config.yaml
n_layer: 15
d_model: 512
n_head: 8
n_kv_head: 2
head_dim: 64
d_mlp: 2048
vocab_size: 10011
activation: "squared_relu"
norm: "layernorm"
norm_place: "pre"
norm_eps: 1e-05
positions: "learned"
qk_norm: false
attn_scale: 0.125
bias: "none"
tie_embeddings: true
parallel_block: false
extras: ["capped logits"]
init: "normal"
init_std_qkv: 0.0251
init_std_o: 0.00458
init_std_up: 0.0251
init_std_down: 0.00229
optimizer: "soap_variant"
lr: 0.00507
beta1: 0.95
beta2: 0.95
weight_decay: 0.0
lr_head: 0.012
grad_clip: 1.0
warmup_steps: 200
schedule: "wsd"
decay_fraction: 1.0
decay_shape: "linear"
final_lr_fraction: 0.0
batch_tokens: 262144
seq_len: 2048
doc_mask: false
train_tokens: 960500000
steps: 3665
dataset: "wikipedia_en"
Each number is 500 + 40 x the weight over its row's rms, rounded and kept within 0 to 999. Layers, rows and columns count from 0. Numbers have three digits each. The size before them is the row's rms in percent of the matrix's.

# down: layer 6 MLP down (transposed), 2048x512, rms 0.147, rows 1458-1510, columns 384-511
# up: layer 6 MLP up, 2048x512, rms 0.152, rows 1459-1510, columns 384-511
down1458 102:491517474502543546542546506394493525522517476482560521500568528485547418520453520491517481508496546487521539549456463483517531511473521528528476503493515468493527460485560468411574516530434497459517487527477499551528571486476409492532520565533539518554505460524410446520546522508546509529524457521480462498458455554492542491478488483474437452524542576465490529411477524543451455523466
up1459 089:541543498508545519482608524501526444466558457536472457573493511490585468581483499510510501486486487535500510510490519508573525531460507534533451489522583503426527554475561478468506458558514481529476582554445508480499532439542478471531505459457552530541542518491529508457574539431526528492503517430507551418514624479453517515493502495604509483435487500574448504442525500493532571507505
down1459 093:438557494553532413478517553545539473493513547495520469488471496488490515507501438523528536515461463514508500487449497550450499476560551445521529474517525569549590514542486430504446496521446511464489494470485530492537487454568515476419494580481480499506518573487482421555467449469442499464478504450472534441578520456490450525474549523498467482520583419492464521505454477499590496511487
up1460 097:436412488408530501504556462444520436463471549594549456470550533432502504541501513492573548510493419509444462486520542509487480555579492506540480465468506541448509538495505481534543401508514459527496499550537577488489492503483527436546444569488490464519454485482563502506491423617533522489508509488557490472511488555455513557516455499597481487497520487471535470449510531489495537464464
down1460 099:528505466512492630478431529514502493539443429525483505491363530524521494444487507537533530581461472486464458472491512438504449576531429533494541510499573527520552549481510479444545507431560564441478547474535512545472483495524450559452496524499483517566570457527506428499513461480524416446513445557478479494500495485487477451509497455464499377519527559506552513474481523565492483504493
up1461 085:513504477470507490516457523513566504537413559529483496499481541476542485529481519483535482451465476532513502418458464524573538510484438587448532537454585502505473594498525537508488521493517556512513457488574471508602466527495468529417530496522432480547496522488589541547449447454521451467440474503512497492555455414579499455485579513551388455477471589504417462439522539528519520428554
down1461 091:539478420512528436497510490517478518509554499515480533463495562476493494559436537440385529507522581526528562516549520471462522542498439443482567412427524548416509497529502537462496506526509567482465454508485537471552518553479498567528502471564512504424443508487514459461499477488524519518503487529487447471436538503413558500489463477514475553540486505408509569495405512511530455515445
up1462 091:485512478463478483449493522513487533513530531539540501531394532496534484388526466477522555435538550533531523479523513502437530575484468527543544468455402509480465535554504492510585504545499463500526480499554517472561500498551507572492449522489516499463424495500477571472448556470500539416563503531453406496560452517519526482498436509492448476514487503527491485594532521474433468439512
down1462 100:518498547508534533502546417482457538534467561488395485525496514537502520526530498399507521465434554431516477467486501487479528521497483444465457476436473494516502502542422539547576519552474465454545553523553431464555460594552458513448530464434433494416543515536488517521501527539521505510530488504413551498450555558460508547574481444440512526484603501431481487498493461490538517481577
up1463 094:464469466476519478532497540416519433509422471553474497539508502519458461502426527503464445472480527524476492442544505410505421480497486456574434494437477542566479479468505522530447475533493538546541435532495517441544495447511449496476508522512416478520516553531536527478490478447528523514556471438473497544552434415426530525571500441535491493452519520492515527476492548430531542535453
down1463 099:493498568536432508531490529499435487449474510505598501490511444435463539540532465427452462450505460505401446518571511462567559521493488491498475591456520502498565563491500508556506484492437424482482542507570544567481519500511427507568488491494485511465542498503495460509512551538538527475518482495468473481535501503531494523457528466473542563478464488528560500486532515551486483441518
up1464 102:519512464540555547455494468523491497509501486534500531496476457560457534448461464500478450607501475488510463541513541444488491508414517552489517568505496515475532478535466465499505499422493446579503437535522467476485490485544483528508421494514465429492485471515637537514381534492411528494484530528448527545544573507476526476477462532469575550469498540461472453535486469440530528472485
down1464 100:550555510455473563448519516557455439455473514481411516486450588507503529520460549522531470482531450429480519515528488535465447500523490462494447474530551518494489601440522498522479478590514460489520533459489576510486496518435478486500488455496487499518530528459536476499506509515445515580530411444486514536488516467534522503431485481490547544557586478584530509518526485564486475580567
up1465 099:462523435565508461458493514494441446578490580505491465507511519532554508539499485448487461508520515562498453460540507552531464454446390505501493452555404499513500514510568492523605522447529501507505498534520451537485497456562528508447495529535471413475466462528549515524455476524507519507523459520473435576617517493476517471525523471462452467503550474566411441555547551513511468494530
down1465 110:523511521477483524495484490479474500535526546466508478483468523434529518446529485516458567532563468503569471456512527584517499565491532500496435389468527451513476442533540500510489509502487484559485553491515497447430560484413514527537462421465515534506488456499502444559577524516424419512515367400516487543502558556528502486571473474529505522456517516517463455454523601516480557462515
up1466 099:502530515501440496449479580548462513524463494515462474480571519484491567505460440451470502499570478526516530432457502481487554511496476500488486546460459504502515468473477561550544596449459514475528565497461464550536483487478482523536460518507441514478511601484411543545518448465490565479470527486444541523534478542522420456492467542630437460474464517516456489468561465509436553514496
down1466 099:444516470465539445455566474527550500522496560511506492457505503504521488488491508531487532509475533531516418543458530461489510493538602468556555464591432494422446498512517514545514484486537441480505497494511491431382501534542546559554413533545522487504514557592503519473506541480507437514546492565563451496493551491452517524424560577497508453514480439455477492498518438535571420526541
up1467 097:397424485488569451526473540577497462554473415525548511447493558490498502528439461573539522490463483432542446560488458493565514494547459544513518554515451504450488512478514491521551469501520550556490486493554511524465477526486505511468624458479444507531518508513452502509529446520520508430517497545483479467569483494537514474535496512452533504451531550543450561477467492493517519466453
down1467 101:503451491544519534472507488501510557510469482481481466513458475461543498517496461511536491471456438499522529450474494488479500525459560475546499541483539524512522516445554451460485545480491493480548541515535582501478479431515513489451466438459533511601554420533536521500513503501560483568541469509502584457441474483499486445467556506486526450444566523462453505498464478493467480448529
up1468 090:557507464528526454490528490485505424522501492544455484427513454461531545514561419493508560520531458493528562447450490553538508436508478544421578480506472466468455544431497423476444481486480468497472503518475482505536501538483540519556533469518529521506509460556480510523523555526452491543492494522546518475487441488542548540474541537476581476548551440490500548535493504485489508447525
down1468 095:499550510549499496477481488519458511515371464472589462544455471413534520597484498525499451527487479472488605526512529507498507479523537461464507457494514578494506451481554516442518468532527535495481491497514463502492454544467505523463559507497504459571421462531421446478456513497502452509567525528546499492564510510492458476430468486450497478470534476525491483556522541513446579472532
up1469 094:482548573459487455490459528534551511562500515488510469511503541555452450557473483498591494475429503482492496511473442420506428453531547526507510518474553486508495474529490549453483515495518523493479502444498478538475490594466474484491540481494447412507494479527454456471525548463511530521512449468460531499549461455441515534614554483486508435502523542421520536504533484471541474459535
down1469 097:575503507568470544458495496449463506562528538497466514536493484509469540587468531470467518483548518578539495548499484490500536541561521533515483471481518461569489536479502466478492418561494456462493519482519565530516416570462513489513533520566533535465504468452488488468530450525557534498526497440470497433412480517496504517475544459507549490517533485435508462443484545471438468545452
up1470 101:508459499510492482518472465496487518552556451499548484558498519456435422571506467482555527487427509442553465502542480586486459459477531527485484453529494458499512429566530519496426536442486488393537517433520441490533470463535405521639529540571567491488498533499519536445538497499467529518488437502491455526516494577380492514529523506487434519456467536521496535515432512499529470511549
down1470 109:477502513569562403450556519483446529501553474492490541530504576505509472475537501525541528493516515494500470461554543481483495411507499460537578527553534509496505505503488463540503520467399458455442463428511428538465470504497450500471587485464504467436574482511440452502474487464483511541522449429474503500441510470534527501473500379436521497485504521477502489481507510450483446492458
up1471 098:538564497494488491554466456496506491504437545477595479547493553409438588515490543483521543512457567483533518493557489421479461496511460555581509512548476505508522455483485519501545458458511507544503538488513512485476513518506495473515410458518527564504523435514560472548509524490570599464470507461586522450585444491558521476534491474511479553526507493554451471453548551375496558519528
down1471 100:480519481537489513519588459549567484517535507484463534482535471486506558518436428517525458570563478482486492439431456522523527544472517549537474513540518556438447495542450569444457559524453475467491502493484477473482535480513442509443546487549526376439463541532482530452530469556464465475499521483464405529504511573482520464505611484514463516522547521423480520515499476511467502508459
up1472 096:505452452558447471466536500443458473525485451546559490486487449569462463561553498481440528505450466485503514499540487449593499479516557501428502486407527520508524472584569500534489558502524522509521549589525489509496546509494480514481465405493533513492509544505587533506464495408476541526559506573491487467535473506498492523471484510505405498459538486463520526461580485417493448525514
down1472 106:443493481446506463490440434446503532559481469475432460481476526552547440484511538521520551540492573471455429552486466565471494463506432477476489459495520579561515472482548492480512478505528560520490515492491546515503482517425483470452441513485544501480441508482518461457500625440476439541460479452455490518535507439491493500536539496461557499465546476497488439552519438492496515543483
up1473 090:518475526456469498516514561470473504518463473457481470510501449481486527506531537519530502467489451531487450524603448440383549578518394477511538444508452449496544562582548497529525474491544488554529529522586443486568472491517497485452489536533463537542466454465454525472491474503477501538519524519511583482459427534484507521478421561508512422505520420534509420495479445491542469439457
down1473 098:513507430509502487474504553513526501474534486535478450500504463502488427481454483495480501519486476522560496515577579494470483460509494489474441503447486533539553509499500553456547435497498522505491541501512457441450483452504462508470522465474509512525492475551553496525491491471572530555471577557450453450492498486509462581532516472453495513552436499499497473471467564455477530472490
up1474 098:457473460587545447519402539514471507484486477517422495529543511473450519505548496514575490498499513564517451522513499512477483475516552474529509406476490561566527481561521398472441488464466510423456515452482483527511573481438479543470520468487517481480515457520465478536523503539508526580426480507453430444529541441441509511453529506468458433490473538520470465548524452455525501538515
down1474 097:423558460540420597482541504541537548454533540522463504502469592515511522525539559475521442535538492484487443510505422474553502504450486500459501498533492436535470496524577472470560434470474473548492463487443498467496474535531494518529538504501491483530537495467497490615489424538506487430565587436514564505443508575495563559480463471480421437499492476494442548464479538553528492496492
up1475 105:456412445499532460518478533494455486513575583464473468534508521564532530504509549511535553516549487578573486506534559546544487553470549507503522551498550445468502533480484437462419522557556464595435444493491498468492505537465516506474523471537513550501558506409452483430552516541495487525479540515486484491495457583490535427418607483469549489494457519481470468456474564490522571496462
down1475 104:516532471541564503479482499473493449500540446533480550562497468469541465468516486524472487558420455497515450465489493499474471505561484405494608564477555528555484521491517414533488512508464451465502494451543534452485488489441592485552544523525471458499462452553504521538484470426525455479488410515521491508433435489507502551450494456511518451562425507469516585502499536547519521428468
up1476 095:521501488534444433504497513501514496507462522490538394479575523564460498521465510434504528556549561473473435575531567451491519496490465486461468474506468435531510550507599556512513530543522508558429519561467481451504487474501496511507535507530470521491435496521648466471502459487489417495494571466469512485522539478482491578510571492517481518573538569507457476444483405529544466515479
down1476 099:509524456547485546510450443452508522471499517464499500440480513455534497478482527505498502549529463570487442453489403474486489504497556437519509548508565567546492468454477578473435488476500521528481529519424550530524507484516456518500481477457496493500426481544434501574471501519468447464451540512439532390544460464440477496487509536481543495602489496553522474552523476460473517536502
up1477 102:468480548528567518567532473477448476471500525429493504560521478491512480494494456512512542462504474537544505482481427509476556548482474456490493504516515473533472511555527456603452560487553431522502475470483493448481566520533486547400550567529459555433459512505559498469431517556569537507459468440469505503512510559475542465459492559430493546602486458506506566521524488528454463476466
down1477 102:403527421482507500499490524519439545493506460473526492573510575537635531524519551533517436465495483507442455499451462495520521473557544468514531493534486413464522465552464475564554467535537464446488502479494570472464436460544441448524491507512449518453546463509531546516464442451424508508516507496480532539526510488462592546467459461537489477463470507534435472463517490439512467453497
up1478 088:587512440540542488524513524450528521445494561463490555513567541457492534497457532480561507557521458448485521427549507543461430492480436524463518534473443503555421455525574478420494482521516471503436497448480563520527535479455542485539394469483497500500484541476492488557438500465494486469555504481538512521505561544492446421498516451498455533518521484512437550447511451509497456478507
down1478 094:468480514453516479467548538507522487509539479556454533479533455530495459507550535568412515465511550458483520525432484444443530476482541498464521464463488465538513504511507548566504470389450461470472529489410439510465565550473491542455506521548487481509508485514535497488516510520514471524460507503523565477464559532601510504473463497523566473453526563528553560435415453483540494464418
up1479 091:490464530533569521443515558438540446517488540541495496504526550554473554526554530474486490529498481546468508478503532446450535494462440580472518460421504463528428544574491530508539519562514490526522478483485444509403467513476504542533522445499453477535503479404479469531521450492497478426521507547506503482561494514508471498474472506459610431522475490527483491484576494550540500452488
down1479 100:451488473544422432470486453519476469527451425466453456490476552463552520502461503482490491515458533560544501477499467530598480545534466479455504486567512543536415520433525467485420527508476489511553481466515507526490441522486508484528535450505504456544549533436471440479517493518519456479495461425490521519446495474564522433545521543579570437548492458491508552550510483553532494465533
up1480 107:556486463554485455473494506528488480501549535534494507511443433474481527529541475574519536550557425531442478575513503537519531489545465414472459504501548453509555464484508445503480479618486442465329513512512483562560484516505465512556461512476489486508527581489473563467488480467464548468539461450477489475546526533547491519524520492534557414580435555574512566406540503518511509559529
down1480 105:473489523523489506484513461497555524459522506544531513447488470529387449476554509539484470500458476526501530484510472505527474528480554524528486502458483457489510533498516495493426482509503531542449503488485590531497473458511554446476529568510453432501495455482511454524454526484576511471512419535557412489521473539536517494462476394503481418534555454543444491545500554487560470509479
up1481 095:456452538601480443552517490441490548500524505528474488501479532517508425508464469503532492557472508500505563507510579469456443609508378541484560439563455573518569525507461543537474445418535496467490459508591525503451482463447485510525502517554477455562554444481500421463543513480550430484436503522522536521475569496445487501461544552526472547493562546570532538476462488490571464520477
down1481 105:516509451494480511535435421537607446474498528382471505557487589469560483480490461533498451456481456561550478519550538484487454505475482512503487454439574422479540445473426491473481539434533487504541511534518485459507457512381481477471514491547485522543488525460455508515461438579496527535547445504480438576411432527476520496451516511430470489456497495531474511479524436540540517496483
up1482 099:502552494478477481477489555451460439563490577541497481532464501440465514446538455545481534513544506466508505440518447500509483482472479467443482513503516490505454489504440446505558388511525499438504510454539468505522477493466495485535492507475453491544571525500564451470494489549516526561554501534516492475517444481497531545416484496472459511476502485480563480543503504518463452457482
down1482 103:491511547426475526553475451468470479465458508492586495487517553529532503449479556502489572526513515447477491482514487482471558569467433464519557446457559515434541466491446531458521545464464507531435488533494505459454541544519383574456527492545456458497521442532546481562517537464457482487563424518538548513445444543495404468544489524496464536470478498512513467500421424497498519525480
up1483 085:520518477523510489514410539489483541459498467538586490525441578509479523493480480452481446537484497457582523480527554521460531421495444498537495454489491532443529504500488481533441494508482487528455514526451504478521573536518470503465466499434521487501452510501463505481531557551530520455494535472504423475471574503490436505448529488538492475512492481477551460541439480531543523458517
down1483 091:534550444511532443485544464498521459438575528473558520465445494510515524482465501485453518492519499544448510429434504508529389470505528507511497551477491504495567492570475519451465485456533492490520459474471433459536498589489450419520483559517547546466493529502475578530494455444466530511552560512537477486498496469565464461495544546536526559532507531499540503568546478474503454488499
up1484 103:501507481456469503463488509484488532466455534532417518530519566511487491509502549485511489492459526562475444502527578513501487523456469506496525425535504519470537467489518457480434498503496488523546488428515472494467534531440532461517506491467494486489442506508503398459462482368494540484528443559533469543527486536580419471465505501492560467534460543513536531557401538436552563566480
down1484 104:421554565498544562493519426607540507521476482448479514437491477551544503523509471513514509483576460517454516527566485491513452536545510522510493523527473539528542514525452448418484587452511501492486518453466491522512450483472485472506501440505516463491550419514486504553503544548494470496479481528530486485477506555505534545469437507525445505536576484466495506519507431500431490439535
up1485 102:533452441445539471557451459514466483519505501525500502482471520460420565517551478466529508507483470425534552531532558518536487560431469554489534497417522482568477403424559409600520521496546517474488517487495497428518489471507486543468489540513551522478567514461497488498515488576457575482543495514435479489480454569540505465514505533555470501481525472549583568447492547460427535528555
down1485 106:578463520551543455465434613482447556479517502546549546486519531424496447523469460566540502501475465463510518446487492480459520428599494510477465528529477469537517460513444478458510480492464504514547509440489483538487507417523566423496465472505472545535484500435531506504557572457497495461413517550528453461497541453544531528466482441549499395488489480501488471537530541542508549458552
up1486 095:479488514401548419513501551416525535504428499487468546549453515527588482499454504526439489501479500511441483477533421478443492439542461521512463565536476470531531511514416494496519551440504524590508528499473557485495446611564511422530505513477465460480500453512479517449479500440472527489473558521496503436479555445485454548505493500502466565498508483510526555484508549427476442456527
down1486 089:550509548626484485495445488469485587496543494429464554486553470486554450477536576435473515531445549503522505520519481555523531464538453494491425508529511510508596529506527505446509538527436605520428493511419471507489535516495497517400451457471511502495524443548415472456520527444485483464484539550539500504539491530506529503495509481457480454495585469512514470572468502517477407503483
up1487 097:502463454575478528466469577539507437540514462535429508425475496457517470444463530541487491484505420539511523493482454502525485470557477607462538565456465527468512439561444486524433461532517549553507502463475543530497594522466515405486474528525523599462541475511467506530468539552464497472478505495435474534487483463484460548506452472461503581505505488513560432477486532518508535520483
down1487 105:523508509506484493480509525574552562458552394496529466533520471470549542425456461465465405513561538445448527499567455497455531465526504453527549466563527541432487490460551532468531507553482486497557467508498466476498548462504432572549585511534564449571515492510528474504477539415456546449469538422536551524399502486519506499513485571460556450532523430537522535492559411504517489558482
up1488 110:463450470477465512447479516487493526485479477533500502511507536488539399527483436455565457481507532498434495463513467485512481452419499431514468515468446442454498464438536515529514523472556487513456491541539477527543518482478497553503418464500595399453576507512492452489513560436510517476567476459553495508523481491512537454495498535525566492426512509480562558497448526482509475448521
down1488 108:489565497581462518522568439513500542422471508552539495455440505505487497437465470471532438471495570579492523502541437564452523454442482509539550410552517516549518465544517512564482534504559528535440505474503518515515493508466476477461525503551473526515583585489530482471552459550540537492482525451574547470544496500507472524478521424547577498496522518548564481460546522481513486509471
up1489 101:449568488455485501489504483436506493433446508528461501469508522460455444530540546454498448472492536542473483502540454476465557436434470571478488551493550499527461500497503381422490549516589528532545487439558489447495486432478526471528471430464521504505491547456614544534454524479478507486542479517563458433516465553561464482566480473507517510532489525560518546476546549451551504458433
down1489 101:505472448441487482508518488601539480439522482501548544539509482523474466518530419471478544552492476502446494565561523608535525539491502563524526511446484447490448452478467499532561456461462516467474520484510489453453510493551555447509530446545571452473461528490474465582500507541489580548487488488485522480460448481522520486478476454395545512575516490445444502447498516527549478488491
up1490 102:473513463479507517554557464553435403516455507497537490459524520499454535533485518486488507490557503536505533433561551565519537470510472507454559490537466506479431494496594566508507481530487450485543476512569472533461572541489507486561482529467569404532494574562555446514486548468475457519516459481476507526417540548508471543578491448546532572472520505528467504459458472499514536549513
down1490 104:527517532540486478490549488471481520503448481483523511506512460527491506470480395455541479491490474527479469463553547532457488499552477518493543515523543548585431479532384519512497548484513558501640516461518437474547436492455536478442494526507542481503496498422445505471480513504498485476546465521492479512492491551495465521456411507492541499450473539496449468475536532456508437519492
up1491 113:473508459477500483528526496517490500491485483455467516499448561477473490430499528475577457507475491493443562504572579512517436467476521485526498545618505469594511560489539536524521477547498492500495538534545519561435513576467539539545570522461497446524495466496517526401472556514556536520486526496493480478462497551460527526501472524525499456486472484517538534480457531495458510527443
down1491 109:513447490510457549514498422482466472433465540447567424452517508524501456518533568546486526456497499460535490512547516428500474497537523496476528467479468460527466516555449428449573466495519445538561503433533484536502475526472455496496477415494458584498483534468433479558518477524510492429480482486481544541540432502532518611466488473483467528475510531528532516506511481534468503518480
up1492 094:464514451469486504515548427545518509541513485452479487592490470579500467489529474468495510526510577467561525548426549535552479536544472472446556508520476446541449438477414543500505530538525569508549477542497456522487524511505510532536524454488531481510413500485472547524478507562472491518444480565562570489598516482542536495416511488520484552442488470527501522498534495470545440508450
down1492 102:535443513520529446526517454464520527458501468503486525597470466502515475419479502514511489485505491480409509531489549494538477560466526480557433402474371521461516462492522492490516568496455420488525573509493409469513530442455561496428521466503530465516514479477474553468536554487512516473538520465496412486556463447524505502503508472475509456473493489442514467424503497549444508481519
up1493 106:482558497486545491468466478523499450540548484462521548564519444511482540486497490492441530532488543541455503450474487485576564439494563512518542533489431508540502480485425456441473487502533531505537439525421485517458508443431491513494558401560512603473635478576494510450491571529514487560466522435520528572525458517472519472534462482493556505513442547540473479506489531452459500482533
down1493 107:423448499513455500527508543450455522517560500532502482500485505477500566518499521538483456521402449492484608432537531451517447503509514471454503539568507524489534494519461476553404482465566464512513517510471471520411485509531531501455498545512512507499538462555445436457438479478505491473541444476505529471529503532510488519487494452536496515561512469507539549448543501482496518569467
up1494 104:487517437495521494422497571433490523529468520466482467539545530491518551445495518475589511518489466467541500502530482401467415551472515518477543551506511474522560536486504497487438439509557486524498525515527530506456458460564533469482477486582615544536510581575560512489427511471530467484502491510519477493496493514384516505519431452510545475492438510487396501556469490490572487564504
down1494 107:506512513573484522586459456529492505455570525506467535420481528539434502498530493516499517550461467516521431487458467521519480528454493467467511537494419504486494499561461504487530495489578501479447519431482407482479433482506495549525569441501480463506436529595434480497448525534432564468461520461544552515505478484433523462481505464487462483477479500555530492526517481510449513518474
up1495 095:450539520560451513403538443450418529510486513498457517527506516542486542530536494532555488612497419562511546469552474511539464503488547514473496514494492539514502567429518534523454608494557499555511524500502420550481536497585456554540426556537492519500470431581526488542425568508584534491577586501447510447554438542543499468483490537603592502504499510480433493501514525456481562472463
down1495 101:496446561510466430514464428493480507437559458534440520537521436487493494575521405467491475485471568469424515497532501518509509518528444529482444506483480522517462624539514512516509493493505432461472488449593518441419529492486524506517453475499494503503540438535485468518550503455562402477465542553411538454443459482505491450505526455540528569526515499487479516527555533587505495509507
up1496 100:504513547544521410579395518496495518488494519496471514514438543519462496447467603478495526503513481526616506554477496514463475463399471511469544532550493465451469495511413452531464497467511440549457469480507522491522528491533545394494556505507496511471537425492530453539524565480491572541486561481452542527466485496512535489522495446476590521430497396550399529462494498510492552524536
down1496 104:506421537508486511487464524460484575522539508550416562484499465518447540588524424503440452553531494512490483420484544481481541487546501493511528516559504562509473507536503536568510520495518511486551502541538464532506587544554534575514455470475491494475536466499514402511493554527422523404482493505512516524542462486531481496523560456504513493534445566522519570433459501511465550489602
up1497 106:463478507517448537482532496591549526465563496551449443510485534413445445442409447505558546525520516538520475563565452536535487535501510571472571492491485505483453554524510529442469462449506500557507484602552507459512533550484508512479506512550551428499533506512486515495494547489494521456477495480458507510480517489464535508526516439394438430550531492461473445524503527510525465558495
down1497 106:448444463533493462457508553560462502438547464420525502476536492499452442508527427497450480519485449507477488559446539494458471466568469553555491544498531569605535547597593532542497534587493517499519518510522520448531544503523578510501473519604561432548487435509440509592532481447525501513481529517586550496524496516514470486447519521553517498488500468560521465591521529504510534520541
up1498 095:472490525565455532512571512522486576463479476446538497525458562488485553474541586447508483551524493412491551466615488550546515573541528528595547536490442479474451498470462487517541455523497513551440469495507532459447555449478467534576459480482499447484552508518528478497495533417405476474515507469440486520493496516523511547518462568528445542435457537491549523515524500496445515456463
down1498 093:491470481435504570487490503478540478446550476479507479490546490491440542483489593543493534493482570569451499536453476411484426542541480478554501498518518507503484508595525474521536525497510450524584531437484527519476475467493442525575558529492507500529537469519494473470465515423502492559411453506536491532629481501562517538502480499506462523602455395525473497440456552457478492529545
up1499 099:541420559432473474463452504418541458482507541478526559507475519441520493530479421505467460464591487508601517486467466451515512506542434423445492501483441441514510460543534479497480503476488490501564523552526470536504398439530410536504502462515531512484496602493433470422491455516489464452543458485530501525497437534516518590482514547480507540525516505489537479418525468465490506534471
down1499 105:553468513460511451509477478477508449459470494471536480464495429470449468470534524510509564533515460487483493576428502508482430508459478473523523526467512503497514491504509586510538514579497509501549520477432522489499501563532501458474569466442472511461506486528487476503534490470471538526516489526519496456534499492435541451556544473559567480492472477486482560535516540497491525527531
up1500 099:461517446498494526527482420511426486524445466457464437508525438533463517421448492450516408536534530501520490456556442481492504474543551401504500475430467471432513495496468553478495568505526521568499503463473493531470459474425531503547545477525501547543516466541502485541481490518559542518463508518472530504509525450510490496491513539577512518482525520549441512582567546580526508557559
down1500 098:479405557435433478517420518458482542571581493497529539467475514504496568527529550520494464543465474528496499470515524487523530486529519534533457443501539551451480455501501485453557525481521476435569539528583540476550535510515526532530488527498497532497589488476479535440531476481516509545465516492460556536501460525507471465425535487483496521503489490509567436459438589547484514438457
up1501 105:554567448515495479522522485572460526519527567496504484520489524486503465492560487475530485519539497499475529464536523502458531528473533619434511506469451502528520528471544525527541485543493476591456438426430457569460493466541534485486551480549483549454516519451506511562491538462577504475555553566544499485449509511623487422503538534527437505525501588516420420454447495525451485531465
down1501 111:546444505477480592519537487522561513430487417472522539479458520500501454444467519474521559491525439570547552449545499530555543474550484529565517602583513499558451498518462519542519543520497480462407490472454491551529478470537505499418496418548602443487462479561440497445501474487437460452496531476532459497522510440525551506470522480508444549544552480514480510544483574505505486518520
up1502 104:451441567477451518424480503543463440516481505478520528447524492469504512498497604476534532518429552519514521478566535501483499434523513450462431475558468508534538506456444405474458462480441498481489450495601465495476466525490513525554472605438502454527503462501556449486507495454436511516518478492466477424541501584488508476509539490455406422554504594459522508461560521488489536544505
down1502 098:494534553480553448514469511522457527409518498541469568503478402503445543515490520502492457460478474517550546511520469626512526531491490493495526466488458510562526394547564549440532487498496477569427476571468534550487498580479510565499524415486506494484499543465537507482595555467561532533414455452486536516559490455475520514547481508527513521547496497554505442521458515422517503538479
up1503 094:484483535461446515481428420471451520537513468503525506436524463466456495592421530542484514510425472551497460416466494553465504438555537456452528590446531480483540546563485510579432447486430489552566499510532452524488522511452540495465438481516493525510479492494528512505483525496500470505561599536475606545486478496482442497520518491441495483497530441531497484545506486528495562646465
down1503 096:489439574532550476480488582481498474451539535478498459574466433514468502432496513437509481466488601447490548511593444512560493473462532543487507505482558476525564440491570510455462481515507525440466478517518459498479504539468496507565493526492517460495506555459467489585511454430517459504481533542477462480480500532535442440538476484509481559491453564561460458494538519420464509462536
up1504 105:450498518476481464461533561461545477543501484577469562507467484442499455456489508434482479453508585490528455444537479408480478520510441511533525510532471519521465492537592511486471501550470511531482524489462457538538543434506524538499544575462478558429504529524543544477460463495525452472456453475373475480458393531529485478449485556549489460487503460536469456451484472499545476484513
down1504 106:483496477548443507483508442480509542477491467500525543501490495502547506561554530554496494455555511464598543414514441499503485471467489499483552454469412461503453541437440564550527602541400493519391558467435461505441521496419484416477405601641473502528524545529505555490510499451460510548477450495483498526464438487516470400407480421578526570535432443522513440470521514469479566493505
up1505 110:542435549594494474563492522442464524441509469451509515504498532486472542476469499511496476523443492447527564518537516464399433506474519406532498470492452532527474460515500417461481540491477490464443530535475502496501502463502448509502505405484468537530535447441454498534506487510565540494495473486468501571536493490555461477527484512455468516531560505502520475535485500536493525541553
down1505 109:475571463480526541510476541501476508495456505478515484479492429463465505601486550499526458514524536467540552502509485557522499474467518527515494514508467422508497501469374480466544485497520520500549485563453465583537539531512492459451494461485535484494430528491520575422495420555467444522477565497462558411471474507491510477486475540511460465469568483496584577535489496471494490482527
up1506 093:473441521501477506475513554498444485497517408486517532472460457504466501519451485564457534465478510465449413465567480472583548408423422546488481485507457433485500497475454513559478473468651498536552442490533479458466450509470536421448527431536447527508558452478466514518511494473506500504490500553471482525530415526483502469580484487438481487560467486467492523537468558473517469517533
down1506 105:510553542527446475508499516452457561558511433510499486420496494477471507461431422564471458507466559560458467448481530482458390520530505446520455515531509481480511514438511471525481467463544465493490509488485456488475554541464498478506447438483409573449491454513465572532548530495439496439427531516586479497456515513445512553478510551571482490460571587532548520469561473472481393534503
up1507 095:510519512546552547508520461511469422529493514485525479536432503465490496524456508576485480520441485554467528453558418606477534469564431510455506567471553507510503467475494603508458450516604424524521569493538435513488520527461483450464524529485497557490468515469456512475529497501495471480529484445509534493518457554528481470486522477582524488521552530589484520433534492508463487473536
down1507 101:475557518452510445506510512536453524532440466479424575482477507465543454522441472534509460502418481385475567498501494456510496487490510488503440506522531498525464524437552486501472424444558509499409461493512547424532497481461527459419505568477468526467572493507510441529440520441528536543491505509493538502571477472445466511450559410487541486441524424581541464472491450450506504469495
up1508 096:490424464460543482482517532506443494487459513520536499541497485539450474529449481559602539467548473510509572489476561567496475513497431470480512518461502465440493602524488492569479519488599406581481519498462523501532404508475482484461537487516608499465523420448479545463507516474461457528531448519450501436480486554502488443553552457540467439441550464504429482534461505468567434473522
down1508 101:509547474480522479484504484533555524578424537572518504502569471474453548596472518522562490480501632410535471526523475458465537477519525426475495431506546428468521488505479549488496503471491560470480537546490409487463554454509506485537498462505536448517521506492491486595498466465555484544473571538559615497545465485537548450463477549522440443516510540477545476445434449480452467491432
up1509 113:522482522559585509535511538515541506526498544506521419456496524527516543579494515453505525435535439496544563494534429491522544488466478483445520501464456601532534547504504442516504507448573459481481492521453483488411469476535514534520503463476488503468515428502541470557521561584551534524458448491496436544457488479516495513517509465465458541601423500566525490513494434501508464516485
down1509 113:507461479578609497552548523519493461572501551575496477499532450535527431469520538564524475491512552491395446469506503498436504449473570495543493501502552575519512497511512501476488515422538539469498483470570544531486486550521502532460501508489480503578490526406519529430486473507537429434521509492532513425508541517456457459486475497455481596393433463478475480436471509519459523481521
up1510 108:452480558446431499514497513449545512430470449516480526514545510556459554536491515426499528478527449529501498481521498498504494543446536533553470520488494498469536524517525522525518546444512524512542547491474503517472455440604533474462505478565522520502465459518456573465426540508503537527487476513519450440466510523478441462582518548498483516486560470505504553391512535524558507504485
down1510 105:527473561451556505479509521446536461476458489499496455540455547539426493528493595487487502469606456467507508485529493450508503489496498513489560482599522502504410527497493560487486498444545506484425543460413614505508498498600536465443464492500450505443471489456490492513546485489495597557518501484427463509531539493542529490508526473508496506517518444524525466572448442487434502454456